Weights of a small transformer language model.
Size: 4 heads of 32, vocabulary 1024.
Architecture: RMSNorm before each block, biases on query, key and value, normalized queries and keys, capped logits.
Training: a variant of Muon for these matrices, 104M tokens, 6336 steps.
Each number is 128 + 32 x the weight over the matrix's rms, rounded and kept within 0 to 255. Layers, rows and columns count from 0.

# layer 7 MLP up, 384x96, rms 0.207, rows 0-71, columns 0-95
[[125 131 125 112 133 119 138 118 124 137 148 139 115 138 139 129 126 129 120 142 115 126 156 133 121 113 121 114 138 144 141 133 110 131 145 148 102 112 121 126 139 137 113 146 149 125 113 114 120 134 135 150 137 138 157 110 110 143 153 124 133 117 143 109 132 124 124 143  99 107 168 128 122 150 126 146 155 121 141 115 142 151 126 135 147 132 116 134 102 135  74 107 128 156 129 127]
 [107 141 123 162  98  88 122 114  76 123 119 132 141 113 162 108  85 151  82 186 107 102 125  85 159 109  98 157 112 111 138  97 130 157 111 146  83 103 142 150 135 125 110  75 122  97 139 146 112 117 168  95 126 187 131 128 113 146  84 115 146 107 101  67 164 153  91 111 129  77 100 157 144 143 127 147 106  96  89 140 135 113 154 138  86 108 179 142 169  86 111 137 111 114 158 142]
 [105 128 103  84 110 125 144 150 134 160  65 143 127 113  57 161 105 136 149 197  95 132 159 167 150 118 138  90 129 169 179 195 188 105 130 114 166 126 154 138  81  95  94 120 100 137 142 112 139 154 128 138 176 160 132 122 106 101 106  65 163 204  73 115 126 143  69 162  80  75 147 133 142 136  70  91 142 136 206 101 196 176 111  85 100 175 128 110 121 111  76 111  95 109 138 127]
 [127  98 141 161 134 112 134  50   4 147  36 111 112 106 116  99  79 179 139 205  57 140 180 185 110  65 144 108 160 150 133 127  77  90 170  87 108  40 135 193 129 110 118 131 175 139 107  71 136 137 111 124 124 142 139 128 114 141 124 183 146  96 142  68  92 193 134 145 143 160 158 172 159 131 135 115 158 111 117 122  27 154 114 100 116 126  84 142 155 100  93  92  99 130 142 153]
 [154 159 156 124 109 141 117 118 105 108 139  90 121 119 128 143 121 191 181 105 166 130 107 179 171 150  95  96 147 193 141 141 135 150 131 114  68 163 105 132 111 108 130 130  98 135 151 113 134 102  84  88 147 149 114 154 122 161 140 116 143 132  96 141 102 122 144  73  66 113 168 100 123 156 116 128 148 116 130 156 108 140  79 126 107  92 150 130  77 132  82 158  90 120  96 103]
 [207 115  96 162  90 130 145  92 123 115 115 150 109 163 140 113 150 138 124 111 161 111 138 181 109 123 119 146 163 168 130 123 147 160 163  92 101  93 176 155 109  92 107 116 125 109 146 161 121 171  66 135 151 116 138 137 133 113 129 101 128 106 109 123 110 114 147 111 104 103 148 154 158 123  92 162 102 139 186 146 107 151 126 130 137 124  93  82 109 124 142 128 128 157 112 107]
 [ 72 173 120 108 125 140 146 150 175  94 103 120 122 141 100 101  89 188 147 105 162  70 118 133  63 145  94 151 133 206 128 118 170 110 137 163 105 100 235 231 176  85 120 164  70 152 120  92 185 148 132 203 173 178 139 169  81 114 154 149 120 126 132 146  91 100  53 135 143 165 179 105 156 124 166  87 126 122 164  81 133 165 199 102  81 142 191 127 119 152 102 154 123 133 127  90]
 [ 89 132 125  86 110  95  78 142 155 117 125 142 165 167 176 166 136 165 159 113 135 146 121 104 163 119 123 135 127 111  53 105  99 128 162 128 137 139  84 133 131 106 136 101  91 120 139 104 150 167 166  78 101 120  55  95 100 159 136 113 130 140 166 169 135 123 157 119 150 114 162 169 118 145  68 120  82 142 105 118 148 151 225 163 143 157 129  60  60 114 114 147 135 130 104  95]
 [107 128 100 131 108  94 148 172 109 135 134  99 135 121 178  72 137 126 131  98 155 121 191 135  80 120 131  97 145 160 102 143  97 103 138 164 117 193 108 145 121 146 141 160  85 103  74 159 152 127 127 123 130 118 113 146 132 162 123 128 137 123  88 115 158 121 144 143 123 125 144 121 144  86 142 153 129 187 140 156  95 192  91 193 110  99 120 121 114 130 137  82 147 140  98 132]
 [ 96 180 131 120  75 182 155 174  76  79 125 106 107  59 123 144 132 128 111  96  79 117 159  54  60 175 117 106 132 123 126 142 160 200 176 157 122 172 116 185 172 161 130  97 119 163 106 146 169 121 144 162 135  80 139 171 152 112 101  78  83  38 132 179  98  51  91 133 116 106 149 166 161 152  92 137 106 185  98 135 215  96 112 122  85  72 173  82  94 171 153 110 113 173 223 157]
 [133 126 137 114  78 158 110 181 169  72 113 108  99 185 193 161 132 144 133 134 227 126 138  78 133  94 107  75 107 137 102 112  93 129 148  95 112 173 130 114 127 103 110 137 125 101  83  87 171 148 172 127 140 114 164 139 144 111  96 105 138 166 124 105 149 137  78  85 136  99 120 108 128 161 140 115 109 130 133 104 105  40  96 137 189 147 115 135 121 177  75 181  98 151 191 109]
 [183  85 146 133 121 119 122  83  88 166 119  92 164 175 126  75 104 210 179 135 116  98 159 137  71 114 134 129 127 124 123 156  98 148 112  73 135 178 169 148  76 109 154 188 191 110 209 139 134  84 167  99  88 204 146 130 180 104 132 109 124 132 103 170  84 198 102  90 147  99 132 101 150 103 156 139 129 111 109 156 162 155 171 127 132 134 149 165 159 127 155 100 147 174 110 115]
 [125 116 101  73 150 232 136 127  96  98 119 103 128  31 125 116 157 164 195 137 104  95 103 121 153 128 151  55 159 130 178 108 169 137 128 130 132 131 193  80 126 148 134  93 134 180 148 109  88 164 130 102 122 157 138 100 159 133 150  53 144  61 111 156  86 119 167  89 156 151 102 128 118 169  85  95  87 151 100  87 119 121 134  53 170 149 126 190  78  89 144 130 123 160 150 147]
 [128 152 170 114 147 147 141  89  66 113 156 115 145 129 172 121 130 182 176 123 102 139 105 223 112 114 106 164 118 147 158 156 140 100 135 116 111 117 130 101  65 143 107  96 134 157 147  89  89 126 148 148 135 124 135 140 162 148 116  99 118 164 152 109  68 125 149 149 145 145 179 113 117 165 101 149 132  87 173 123 133  88 142 192 113 119  66 168 103 178 199 165 190 104 104 119]
 [ 73 144 115 149 155 131  76 108 104  99 116 174 117  86 119 142 140 143 159 128 141 158 167 143 120 162 124 132 159 130  36 132 189 177 129 118  98 125  67 146  87  96  98 161 131  80 154 101  79  93 180  67 133 141  97 129 121 175  94 139 100 160 145 130 161  47  88  73 115 135  89 190 112 121  62 164 132 160 129 151  80 231  98 174 159 126 136 103  84 151 112  66 185 203 148 107]
 [ 51  97 141 138 132 226 148 149  78  52 108 148 124 131  82 134 123 141 148 177 133 114 160 150 153 120 137 107 154  77 157 146 184 177 154 126  68 162 109 142 155 166 121 166 133 120  98  95 143  81 156 125 158 148 127 144  94 165 127 122 151 125  94  77 170 113 116 127  93  92 137 133 127  42  78  66  71 114 135 126 122 196 127 158 135 125 137 125 138 103 118 148 141 160  75 102]
 [119 162 125 119 149 104 128 130 115 154 126 139 123 110 126 118 126 123 177 128 124 103 125 135 111  96 140 136  96 130 124 118  98 151 146 154 113 109 122 117 177 136 116 105 118 116 159 113 153 128 131 104 144 144 208 138 123 116 151 127 146 114 130 152 138 126 132 142 109 142 166 142 132 116  91 124 133 117 112 150 154 155 117 128 117 140 125 119 130 125 139 137 122 138 121 128]
 [194 108  84 118  88 156 110 162  79 101  91 131  95 143 133 127 177  92 128 137 130 128 160 162  78 112 131 184 129  58 129 113  75 148  83 105 177 163 203 139 124 159 189 182 143 147 148 111 112 125  85 179 134 119 125 109 158 127 183 150 113 144 146 128 130 103 146 134  93 111 174 104 167 135 178 146 165 123 145 147 162 171 106 123 123 127 115 141  99 143 163 147 138 157 169  73]
 [124 210  90 122 125 134  54 113  87 118 112 150 117 181 146 128 116  48 179 121 121 151 138 109  79 109 127  79  87 170 142 134  84  68 100  69  85 161 109 114 118 155  65 139 144 169 122 175 131 102  98 154 132 128 121 155 181 152 165 142 113 155 109 146 178 162 165 130 126 215 159  96 150 147 165 122  95 153 120 144 127 146 155 181 137 113 101 103 141 162 129 162  79  83 113  95]
 [120 168  95 153 155 189 119 146 143 145 143 129 100 149  99 143 136  86 134 130 139 120 141 119 101 113 144 147 165 136 114  91  84 117 151 131 115  90  98 186  80 192  71 129 185  97 111 173 146  53  72 120 107  76 161 158 174 122  74 155  95  89 180 116  62 130  91 105 154 143 164 108 104 102  90 127  92 101  48 186 110 175 146 138 122 124 155 158  57 159  88 148  44 126 118 137]
 [ 83  93 148 123  62 138  85  49 149 129  92 146 132 145 121  94  92 151 101  81 103 152 119 103  66 118 103 152 159  91 120 105 125  74 167  96  85  61 127 147 153 103 175 100 130 164 197 106 145 106 123 130 148 124 198 145  86 122 100 165 108 168 137  93 139 152 117 134 139 125 141 138 142 134 192 166 115 113 102 195 147 168 130  96 127  77 103 121 170 178  63 117 110 125 111 160]
 [ 95 140 119 112 118 169 101 110 115 105 136 165 128 130  91 172 117  96 102  86 152 119 122 110  91 170 114  94 140 180 126  68 159 131 110 153 117 200 156  89 180 128  68 201 126 139 116 161  77 130  76 143 151 154 121 134 158 131 112  90 157 126 117 171 112 137 130 134 137 116 136  97  69 152 107 128 130 110 146 113  93 135  59 108 151 148 191 156 117 129 136  56 123 130 152  99]
 [201 122 219 137  73 164  93 137 109 122 140 104 120 172 126  92 167  80 128  83  67 141  71 149 139  90 115  55  95  95 169 151 136 122  67  72 174 158 162 137 146  77 126 108 135 118 102 102 127 180 125 160 123 158 130 140 113 116 168  77 126 141 161 168  68 153 102 163  66 130  67 176 179 142 123 152 121 159 114 152 111  68 125  27  85  98 174 105  93 111 143  88  59 132 177  83]
 [ 66 112 158 170 126 120 139 145 130 184  78 143  98 149 116  63 148 147 114 158  89 143  70 105 110 102 133 149 135  97  95  86 104 117 125 154 148 151 128 142 108 109 194 152 188 137  64 131 152 100 139 133 178 160 104 121 131 133 144 191 170  63 109 112  97 144 114 143 126 155 132 133 135 149 164 119 124 142  97 137 133 119 148 128 112 124 137  78 129 121 174 148 108  72 144  71]
 [104 141 164 142 105 126 125  70 126 133 131  73 121  86 104 123 125 128 172 125 120 179  93 248 111 139 102 127 151 110 154 157 182 128 168 162  82 165 151 150 170  92 155 151 117 193 120  66 161 118 131  84 160  83 137 176 104 133 120 133 167  68 125 140 170 139  98  56  63  87  90 162 119 174 102 145 166 147 178 118 145 131 102  87  96 154  96  90 132 142 116 124 181 180 154 176]
 [ 95 138 117 135  71 166 160 189 101 129 146 146 106  81 130 147 105 155 105 108  77 140  99  97 168 142 131 111  99 123 143 122  71  96 120 156 104 151 109 116 141 111 142 141 107  93 167 117 130 110  93 164 103 142 129 160 168 117 142 126 139  67 125 172 107  65  89 169 168 118  84 151 136 137 110 159 122 143  91 134 123 103 194 165  99 133 100 223 117  66 107 132  84 107  83 176]
 [121 125 116 125 136 150 167 158 126  80 133 146  69 134 160  99  72 136 116 106 103 143 120 124 185 194 111 141 112 142 158 189 154 117 166 178 101 141 113 176 162  98 154 118 122 126 156 206 145 114 123 175 140 173 140 154 134 149 158 108 124  80 126  85 178 125 144 179 196 129 144 112 138 144 134 170 113 160 106 103 144 114 100 150 112 153 189 144 127 134 167 128 165 135 102 157]
 [137 115 104 101  89 163 131 168  81 133 124  84  59  71 132  71 178 152 140 119  72 131 146 157 149 135 118 111 151 116 116 140 155 147 115 101 187 122 119 145 140  86 175 144 187  78  86 129 115 167 177 136 146 170 175  74  80 156  72  88 138  63  90  93 146  66  85 103  94 177 152 137 216 140 167 110 127 139 101 172 115  63 109 123  60  84 152 165 115  88 125 144 130 105 157  80]
 [130 100 143 140 153 187  86 120 127 125 167 102 125 137 168  89 143 125 167  64  88 120  86  98 164 120 139 103 186 104  94 174 119  88  46 136 119  96 148 145 133 129 169 125 100 155  93 159 118 132 121 128 133 170 111 156 160  96  65 139  94  66 119 140 180  61 116 147 188 122 133 109  60 138 122 126  66 135  98 121 135 171 108 113 112 144 149 154 153  98 103  97 137  67 152 168]
 [136 125 129 118 125 135 113 122  99  81 132 139 105 137 121  91  94 133 124 117 138  73 119 104 128 127  88 136  86 135 122 137 125 127 124 117 126 110 131 140 133 149 129 150 101 136 121 132 113 119 160 125 139 109 132 123 115 122 149  91 135  97 146 123 114 100 164 178 131 144 108 143 139 100 142 150 124 130 149 143 147 129 159 124 111 110 175 109 177 158 105 116 130 115  79 117]
 [ 58 122 129 137 132 149 137 149 116 111 147 115 116 148 155 107 137 186 164 104 142 156 135  87 172 112 116 149 134 162 171 144  91 124 157  98 132 144 179  92 132  86 102  73 132 132 134 103 179  97 100 115 122 191 145 146 143 132 171  98 113  78 165 153  55 150 101 102  99 157 107 179 116 120 119  87 133 139  59 190 124 166 118 105 151 152 119 143 110  92 128 157 128 150  68  93]
 [113 157 152 174 182  70  49 125 112 119  90 146 109  40 162  57 140  68 152  93 100 155 136 128 168 173  75 109 131 106 106  75  50 147 141 108  93 142  82 158 113 106 175 133 130 127 121  90 169 190 133 125 124 139 124 185 133 137  65 144  67  70 138 170 115 137 127 155 162 100 156 150 110 136 179 147  99 121 137 143 125 113 129 109  79  83 125 113 172 116 151 114 118  65 144 122]
 [138 139 107  76  77 143  88 106  88 129 156 142 112 129 148 104 123 146 100 110  98 149 117  89 128 132 102  84 125 150 125  95 171 130 106 112  94 123 114 145 116 129  63 125 124 135 170 144  80 114 132 111 148 101  97 127 175  83 106 121  64 104  76 179 121  72 199 192 114 125 109 121 165 115  90 124 116 119 151 138 132  75 179 187  73 183  76 135  89 114  99 147  88 177 180 119]
 [109 105  90  69  81 152 152 125  77  72 148 173 128 184 124 166 155 119 146 125 150  57 184 101  91 125 110 159 133 114  93 114  72 151 134 116 121 143 161 149 182 140 105  96 122  64 180  84 132 166 169 173 118 153 166 150 167 150 130  74 114 165 153 147 133 131 127 156 138 145 187  98 125 127 137 107 103 208 101  99 113 177 107 119 138 123 118 108 110 127 146  80 109 157 159 140]
 [100  93 122 109 117  68 127  94  55 142 150 165 128  87 158 133 172 117  67 160  88 122 134 198  86 165 141 132 109 142 211 129 141 118 104 113  72  99 148 134 122 117  87 147  75 141  67 126 125 171 148 108 153 148 157 127 117 129 121 161 120  99 161  81 145 160 195 143 132 119 144 112 114 124  94  67 148  86 135 131 116 142 161 135 128 167 127 169 144 100 134 120 149 188 141 107]
 [115 196 161 143 142 123 110  68 108 181 111 112 129 117 151 126 169  96 143 135  90 113 179 116  76 118 131  88 147  71  94  61 157 145 152 147 129 143 108 149 144  70 141 168 142 131  59 102 126 116 157 112  74  84  96 121 118 103 196 147 150 119  97 162 255 129 110 116 120 110 143  91  98 131 120 111 147  47 130 148 164 115  94  77 138 115 140 107 134 113 102 143  90 187 118 130]
 [ 97 141 139  96 156 177 107 147 146 141 129 156  87 130 156 143  96 124  95  98 129 103 124 128  75 154 113 130 149 133 103  99 160  66 117 113 131  82 121  80 166 180  86 145 114  97 108 143 137  94 130 126 144 128 140  90 149 124 133 120 133 156 119 114 115 123 150 102 137  86 115 112  92 130 159 132 158 138 128 105 136 125 120 117 122 138 141  81 149  94 106 148 136 150 106 108]
 [117 145 109 118 103 188 145 115 127 162 120 161 110 164  85 109 111 103 107 136 140  89 117 172 130 168 110 122 116 160 145 162  72 103 169 164 148 118 152 167 112 133 109 174 107  94  97 142 125 127 144 147 132 137 137 138  97 151 101 136 145 127  90 118 133 151 145 141 165 144 143 125 138 134 157 135 143 127 124 136 141 129 147 158 126 145  94 153 153 135 150 118 117 109 122 162]
 [143  89 142 103  96 103  66 132 143 182 139  68  72 136 132 129 120 157 112 100 159 130  56 120  72 172 116 193 113 125 192 166 142 125 122 133 128 129 133 149 107 111 109 141  93 133 154 107 139 108 110 134  94 100 245  97 195  82 118  77 126 111 106 137 162 108 153 193  99  92 137 156 115 144 117 156 100 133 184 120 161  96 164 123 132 144 116 112 162 115 117 133 106 131 150 105]
 [141 171 173  71  75 132 114 128 100  92 169 125 135 147 132 113 156 131 119 177  83 118 122 177 142 122 163  97 203 137 138 113 110 121 135 115  95 157 191 137 132 130 116 143 147  88 113  85  54 139 169 167 178 180 220 163 107  88 100 118  87 170 178 106  88  51  93 150  99 139 187 125 166 140 105 185  92 243  43 158  85 163  19  76 159 162 116 140 135 159  78 120  82 152 102 110]
 [137 131 131 156 123 178 134 154 114 126 164 137  49 106 149  52  79  89 127 109 110 185 131 131  94  59  93 118 172 129  92 124  98 119 177 150 157 183 157 148 102  95 145 109 106 133 151 148 140  60  64 118 179 123 140 150 122 125 129 118 139 116 122  82 137 126 150 133 165 133 160 124 122 137 134 139 116 132 149 104  95 145 104 124 144 159 114 170 137 147 124 103 145 145 182 109]
 [124  86 106 110 106 119  86 134 161 108 131 123 145 109 108 137 129 135 133  97  68 122 178  94 120  61 166 100  90 143 112 124 186 150 129 239 132  93 128 119 129 129 131 102 114 105 119 112 142 149 123 129 123 159 147  89 168 125 188 134 141 181  98 115 112 149  94  74 112 114  84 143 113 180  97 139 165  98 136 154 163 156 114 157 134 125 106 138 107  93 117 146 103 144 192 101]
 [ 98  46 111 113  76 150 217 184  97  70 134 139 121 115 121 116 153 117 177 143 128 116 159 134 127 208  82 147 126 147 126 163  77 126 126 181  84 203 159 111  58 142 161 141 138 138  97  89 132  89 114 168 106 128 125 110 116 118 116 127 103 129 106 150 124 120 116 162 131 158 129 106 125  91 113 153 122 158 155  90 131  75 123 100 107 109 156 108 160 138 174 162 106 137 150  95]
 [164 100 149 109 102 145  81  75 159 102 106 147 105 187  81 152 107  90  92 197 109 160 119 126 103  98 128 159 155  92 128 145 145 145 129 157  84 103 165 141  96 139  99 157 145 210 192 148 110  70 128 180 150 130 162 195 193 141 102 146 127  70 192 192 151 106 116 177 129 110 122  85 176 120  97 144 137 173 104 110 212 138 175  56 132 128 155 138 155 190 174 136  70 225  48 114]
 [184 146 111  74 119  94 120 108 124 105 129 150  73 129  95 158  72  77  95 135 107 167 129 143 103 105 131  65 101 114 112  53 128 120 111 128 185 126  93 130 114  98 107 155  50 113 126 173 108 134 123 101 148 141 153  85 157 119 118 137 160 106 149 176 127 141  71  89 105 127 151 106 102 163 119 130 165 118 145 115 117 142 149 108 153 153 125 135 145  94 117 117 166 145 163  86]
 [138 139 104 138 146 125  94 123 143 139  94 100  92 122 121 140 149  99 172 140 102 108 128 149 108  81 120 133 122 113 125 149 124 137 128 123 157 112 148 133  85 116 121 113 131 117 119 130 137 130 176 118 142 115 138 105 137 142 105 134 121 139 104 130 134 129 172 131 151 138 133 133 140  97 179 141 161  92 146 121 139 136  97 152 101 101 126 112 119 139 147 131 135 148 141 131]
 [127  86 161 141 185 155 214 108 145 147  97 136 119 123 119 230 111 149 159 102  16 240 144 178 146 132 102  63 112 125 159 128 106 117 210 108 112 134  53 170  62 143 117 131 137  77 100 188 204 103  91 115 139 124 165 111 160 148  89 115 113  70 135 169 121 150  99 112  92 152 167 147 102 157 112 157 153  91 163 221 141 169 192 105  69  98 147 133 142 158 147 121 137 230 151 141]
 [130  22 114 142  93 145 136  69 133 145 149 149 136 169 177 126 165  87 116 136 123 150  89 121 118 134 136 132 134  96  92 117 128 152 104 121 144  96 102 158 151 121 116 162 144 144 143 151 138  97 149 112 151  54 131 171 122 157 108 182  80 124 110 113 102 145  64 155 138 111 143 130 172 130 140 147 110 153 108 135 136 161 126  96 146 163 115 111 142 124 115 106  99 120 154 138]
 [119 112 134 106 131 151  99 147 152 110  65 157  99 100 135  88 122 190 173 123 117  73 119 152 116 164 132  77 159 103  92 107 152 163  95 105  95 108  82 149  78  85 165 150 152 113 163 108 107 106 159  88 143 190  97 138 166 106 138 107 156 209 138 137 171  96  92 163  97 128  69 122 186 108 187  82 220 106 116 139 173 122 144 131 116 123 104  70 147 150 189 159 165 151 149  75]
 [175 129 106 138 151 118 131 134 103 146 113 148 115  90 172 113 143 118 142 178 128 144 125 129 156 125  94 173 134 130  68  69 107  83 129 122 126  90 135  88 170 147 128 135  45 168 144 104 138 145 107  75 209 116 130 126 154 150 102  86 126 170 116  59 121 145 153 152  98  75  90 148  72 113  54 142 124  72 161 117 169 127 142 114  83 155  64 123 150 149 159 128 154 143 149 109]
 [125 186 105 146 166 170  99 113 151 109 129 184  82 160 123 120 145 122 100  83 115 120 122  62  89 136 183 160 156 140 115  57  72  82 104 116 144 113 113  94 141 127 157  64 153 199 110 159 113 129  69 169 152 122 114 155 139 155  77 171 124  98 118 123  70 143  73 152 161 152 190  93 171 123 107 119  96 146 104 102 157 162 171 158  96 134 156 136  99 115 184 126 147 146  74 167]
 [ 88 150 109 140 109  75 142 137 145  98 159 131 146 134 161 119 141 122 152 120 188 136  96 146 129 109  78 172  88 108 134  77 135 154 152 128 127 118 148 119 142  73 119 131 175 115 163 130 144 124 126 128 137 126 136 141 136 172  96 109 104 128  74  88 109 108 106  96 118 106  67 175 159 128 131 104 118 104 116 132 108 102 159  94  96 157 141  79 141 109  81 155 175 154 110  91]
 [145  70 120  90 132  67  79 197  75 221 119 191 146  79 147 126 168 142  92 119 161 134 175 151  95  95 131 143 124 140  68 110 127 105  85 132 157 122 137 143 111 166  82 149 121  75 100 104 152 152 182 120 129 149  71 130  85 223 118 113  83  90 133 159 136 151 126 149 151 110  92 168 149  97  81 173 120 141 113 161 160 178 158 170  89 119 148 195 118 154  94 114 101 133  96 162]
 [162 103 132 149  92 133 105 165 123  74 117 164 164 171 125 128 147  76 139 162 159 104 151 163  97 107 114 136 145 105 148 132  93 113  95  84 150 116 133 104 110  96 125 113 175  95  98 149 118 136 154 168 126 130 160 149 117 173 127 169 157 141 139 163  56 125 172 144 121 156 120 140 114 118 135 147  98 202 117 150 154 140  53 105 105 110 119 126 118 141 148 114  89 157 146 117]
 [159 182 186 165 108 120 128 125 107 120 118  86 115 101 126 165 160 133 121  84 102 123 141 134 114 126  98 174 142 115 103 164 143 137 139 143 114  97 134 143 126 139 117  98 167 148 112 129 125 158 150 114 195  58 160  85 178 131 109 104 106 125  96  72 135  99 123  89 149 138 115  68  98  87 130 174 175  51  69 152 135 141 129 145 107 108  99 107 151  85  95 169 114 146 123  76]
 [128 176 159 121 172 130  83 114 133 100 102 126  62 174 154 134 105  53  84 182 139 175 111 149 198 127 160 166 107 116 116 193 171  52 115 110 102  87 128 178  97 126 111 107 143 223 113 107  88  81 133 183 122 124  94 158 130 160  68 188 145  59 255 104  96 177 158 176 144 126 133  90 200  85  43 180 153 192  79 162 179 112  74 124 188 146 150  86 140 203  73 117 101 194 144 190]
 [120 192  54 119 120 185 142 129 126  96 102 165 212 154  97 105  67 145 163 131 184 148 124 148  82  84 146 196 122 146  68 128  96  69 182  90 160 137 111 154  44 107 120 186 117 141  71 131 113  99 107 110 125 163 179 142 122 116 124 136  84 143  73 178  62 175 163 175 148 169  84 119 134  44  81  71 134 135 180  99 162  99 145 181 111 111  58  70 118 152 110 184 125 120 117  72]
 [165 123 134 132  91 150 103 132 124  58 165 151 161 147  97 103 148 129 110  76  99  99 158 111 181 131 122 142 153 155 182 129  91 173 114 135  93 127 166 144 120  93  85  81 103 180 155  62 169 124 142 178 137 132 148 136 118 103 156 161 162 155 188 135 100 133 182 138 152 126  89 123 157 135  87 127 152 133 108 139 142 157 127  87 105 144 169 114 157 119 173 129  84 112 130 169]
 [176 124 167  83  64 153  96 116 123  52 138 123  91  74 120 183 107  94 118 114 162 141 164 136 104 108  54 105 125 120 113 140  74 137 121 188 142 182  65 150 131  93  35  92 114 134 182 171 119  65 185 157 177 134 149 133 149 112 108 149 119  54  99  99 125 163 121  64 145 163 110 167 130 114 124 123 126 162 122 141 150 184 140 139 171 127 150 130 105  89 142 114 153 172  73 146]
 [120 148 135  65 117 110 126 127 171 130 144  93 100 109 112 106 119 171 151 120 143 181 199 131 126 149 143 107 148 129 150  87 131 127 151  94 127 118 144 137 146  48  98 103 139 171 114 118 167  96 187 131 157 213 151  98  94  22 110 148 142 135 126 152  83 152  78  71 170 113  67 147  63  78 158 126 151 113 149 146 151 206 127 141  99 145 144 158 108 125 124  84 123 181 126 111]
 [132 115 170  84 126 114 119 169 132 129 200 152 100  95 123 169 121 180  89 121 168 139  73 127  85  90 175  87 157 156  76 118 134 162  82 104 179 129 245 143  87 168 137 114 138 126 183  93 164 111 107  42 114 173 172 161 171  89 118 134 229 141 186 113 139 150 129 133 148 124 115  72 180 165  86 122 175 113 113 159  98 214 145 127 137 141 192 199  84 170 172  42  74 164 110 169]
 [143 133 124 104 108 149 139 127 122 132 102 136 137  76 125 153 188  98 122 174  94 166 121 112 144 118 131 135 100 140  98 114 128  87 132 129 125 162 144 126 135 144  76 123  75 113  82 124 140 127 110 125 115  55  74  91 188 133  45 120 147 121 109 121 182 120 116 108  84  81 210 161 120 103 123 211 123 102 174 117 148  98 247 134 148 114 126 117  93  78  82  90 115 133 192 111]
 [167 217 147 121  94 130  66 123  82 108 120 150 125 123 132 103 131 173 170 131 135  91  78 120  90  31 126  93 150  85 117 103 142  98 159 139  92 148 143 136 149  64 150 112 123  82 167 103 108 166 115  89 162 157 172 147  87  98 149  71 154 103 151 146 114  20 117 163 165 122 145 130 222 141 133 112 126 128  38 144 122  65 170 142  80 156 152 152 123  90 152 229 155 121 197  97]
 [143 174 112 102  37 126  95 135 171 109  68 102  71 163 143 120  68  85  96 192 103  96 103 114 166  64  85  65  87 203 119 173 107 106 181 112  78  69 170 120 161  77 135 109 106  65 180  90 117 139 135  78 124 131 139 167 159 131 111  85 174 128 101 102  83 110 111 182 109  86 104  91 133 129  98 116 170 139 159  52 144 133 126  81 126 115 163 116 122  75 190 107 129 156 145 160]
 [119 146  71 142 131 114  89 149 130 154 105  90  33  52  98 107 116 117  56 136 129 131 143  86  66 177 156 172  85 170 143 118 169 118 111 138 119 144 136 194 128 139  94 157 101 147  45 116  81  85 160  71 179 168  49 130 124 178 107 109  81 116  51 124 151 170  82 125  93  58 154 116  84 140  93 154 194 161  97 139 118  81 162 157 139  61 201 174 149 122 115 119  59 160 122 107]
 [ 67  77 129  86 111 135 165 100 117 149  56 145  46 116 136  68 101 108 112 136 227 138 137 142 107 102 107 115 109 102 165  73 156  71 142 122 114  53 128 144 137 159 158 161 153 151  68 136 172 158 121 177 104  85 138 100  90 121 135 126  98  90 237  87 111 203 123  88 156 134 130 137 164 181 106 113 116  86 112 185  59 155 135 151 119  99 129 117  92 170 115 112 160 138 174 138]
 [193 184 109  98 112 172 157  98 157 130 136 132 147 129 173 147 104  93 194 120 112 159 156 151 150  93 124  96 204 160 157 137 158  63 138 152  97 127 101 138  37 108  73 138 100 146  95 107 128  97  81  55 145 198  78 110 158  84  98  85 112 127  64 100 195 138  93 200 134 169 125 101 137 106 131 115 113 148 114  47 108 174 148  91 125 150 204 138 136 108 160 144 123 141 139 137]
 [ 59  99 102 104 104 112 108 123 131 100  95  90 106 109 177 155 114 143 143 146 122 186 132 147 150 134  99  83 115  99 133  88 138  87 155 197  77 117 171 126 132 117 155 147 164 139 157 137 103 142  95  91 132 147  94 152 131 160 156 134  75  75 141 122 100 164 121  88  88 118 131 138 147 141  39 139 135 187  94 100 162 142 107  77 133 135 117 137 155 150 103 164 152 100 147 171]
 [114 151 122 130 206 148 112 136  70 143 131 119 102 105 122 119 141 132 130 125 148  80 128  71 161 103 115 151 145 113 150 145 119 133 158 110 114 114 145 117 107 119 150 140 125 151 115 127 133 118 137 162 132 142  88 119 136 141 158  96 166 133 147 106 134 118  98 106 128 114 117 186 107 148 114 119 130 107  97  75 123 122 102 153 120  80 143 152 117 108 156 157 146 148 133 126]
 [161 162 143 114  76 136  89 179 109 111 138 135  96 119  96 134 128 114  78 169 148 152 130 117 125  90  80  86 149 109 148  56 154 166 135  82 106 117 151 102 108 183 140 141 150 143 110 148  86 129 155 102 133 118 106  94  92 157 105 126 179 152 171  56  80 144 121  67 137 132 121 163 156 107 123 111 108 130 118 112 133 167 195 118 134 132 154 117 125  93 121 241 151 143 103 181]
 [ 86 156 164 154 104 156 109 144 129 111 139 157 156  93  94 165 147  97 160  80 181 115 171  49  95  90 122 136 179 146 185 126 105 163  89 153 132 181  80 114 172 106 107 101 172 172 137  68 123 126 121 117  83  92 166  81 183 150 146 135 151 146 206 112 175 171 108  90 161 147  90 134 132 126  77 110  73 147 153 151 163 141 117 101 156  94 171  98 102 136 151  83  94 114 100  60]
 [139 126 119 121  98 114 149 180 195 151 177 143 131  61 132 168 109  98 131 129 115 169 108  81  53 128  90 135  90 110 160 122 160 113 122 124 117 117  90 108  98 137 205  83 162 138  88 115 111 140 124 157  97 209 148 168 151 118 117 120 125 106 151 126 113 130 155  75  96 114 106 106 136 142 119 136 140  83 125 152 130  69 133 172 126 143 123 139 123 129 128 151 111 180  66  93]]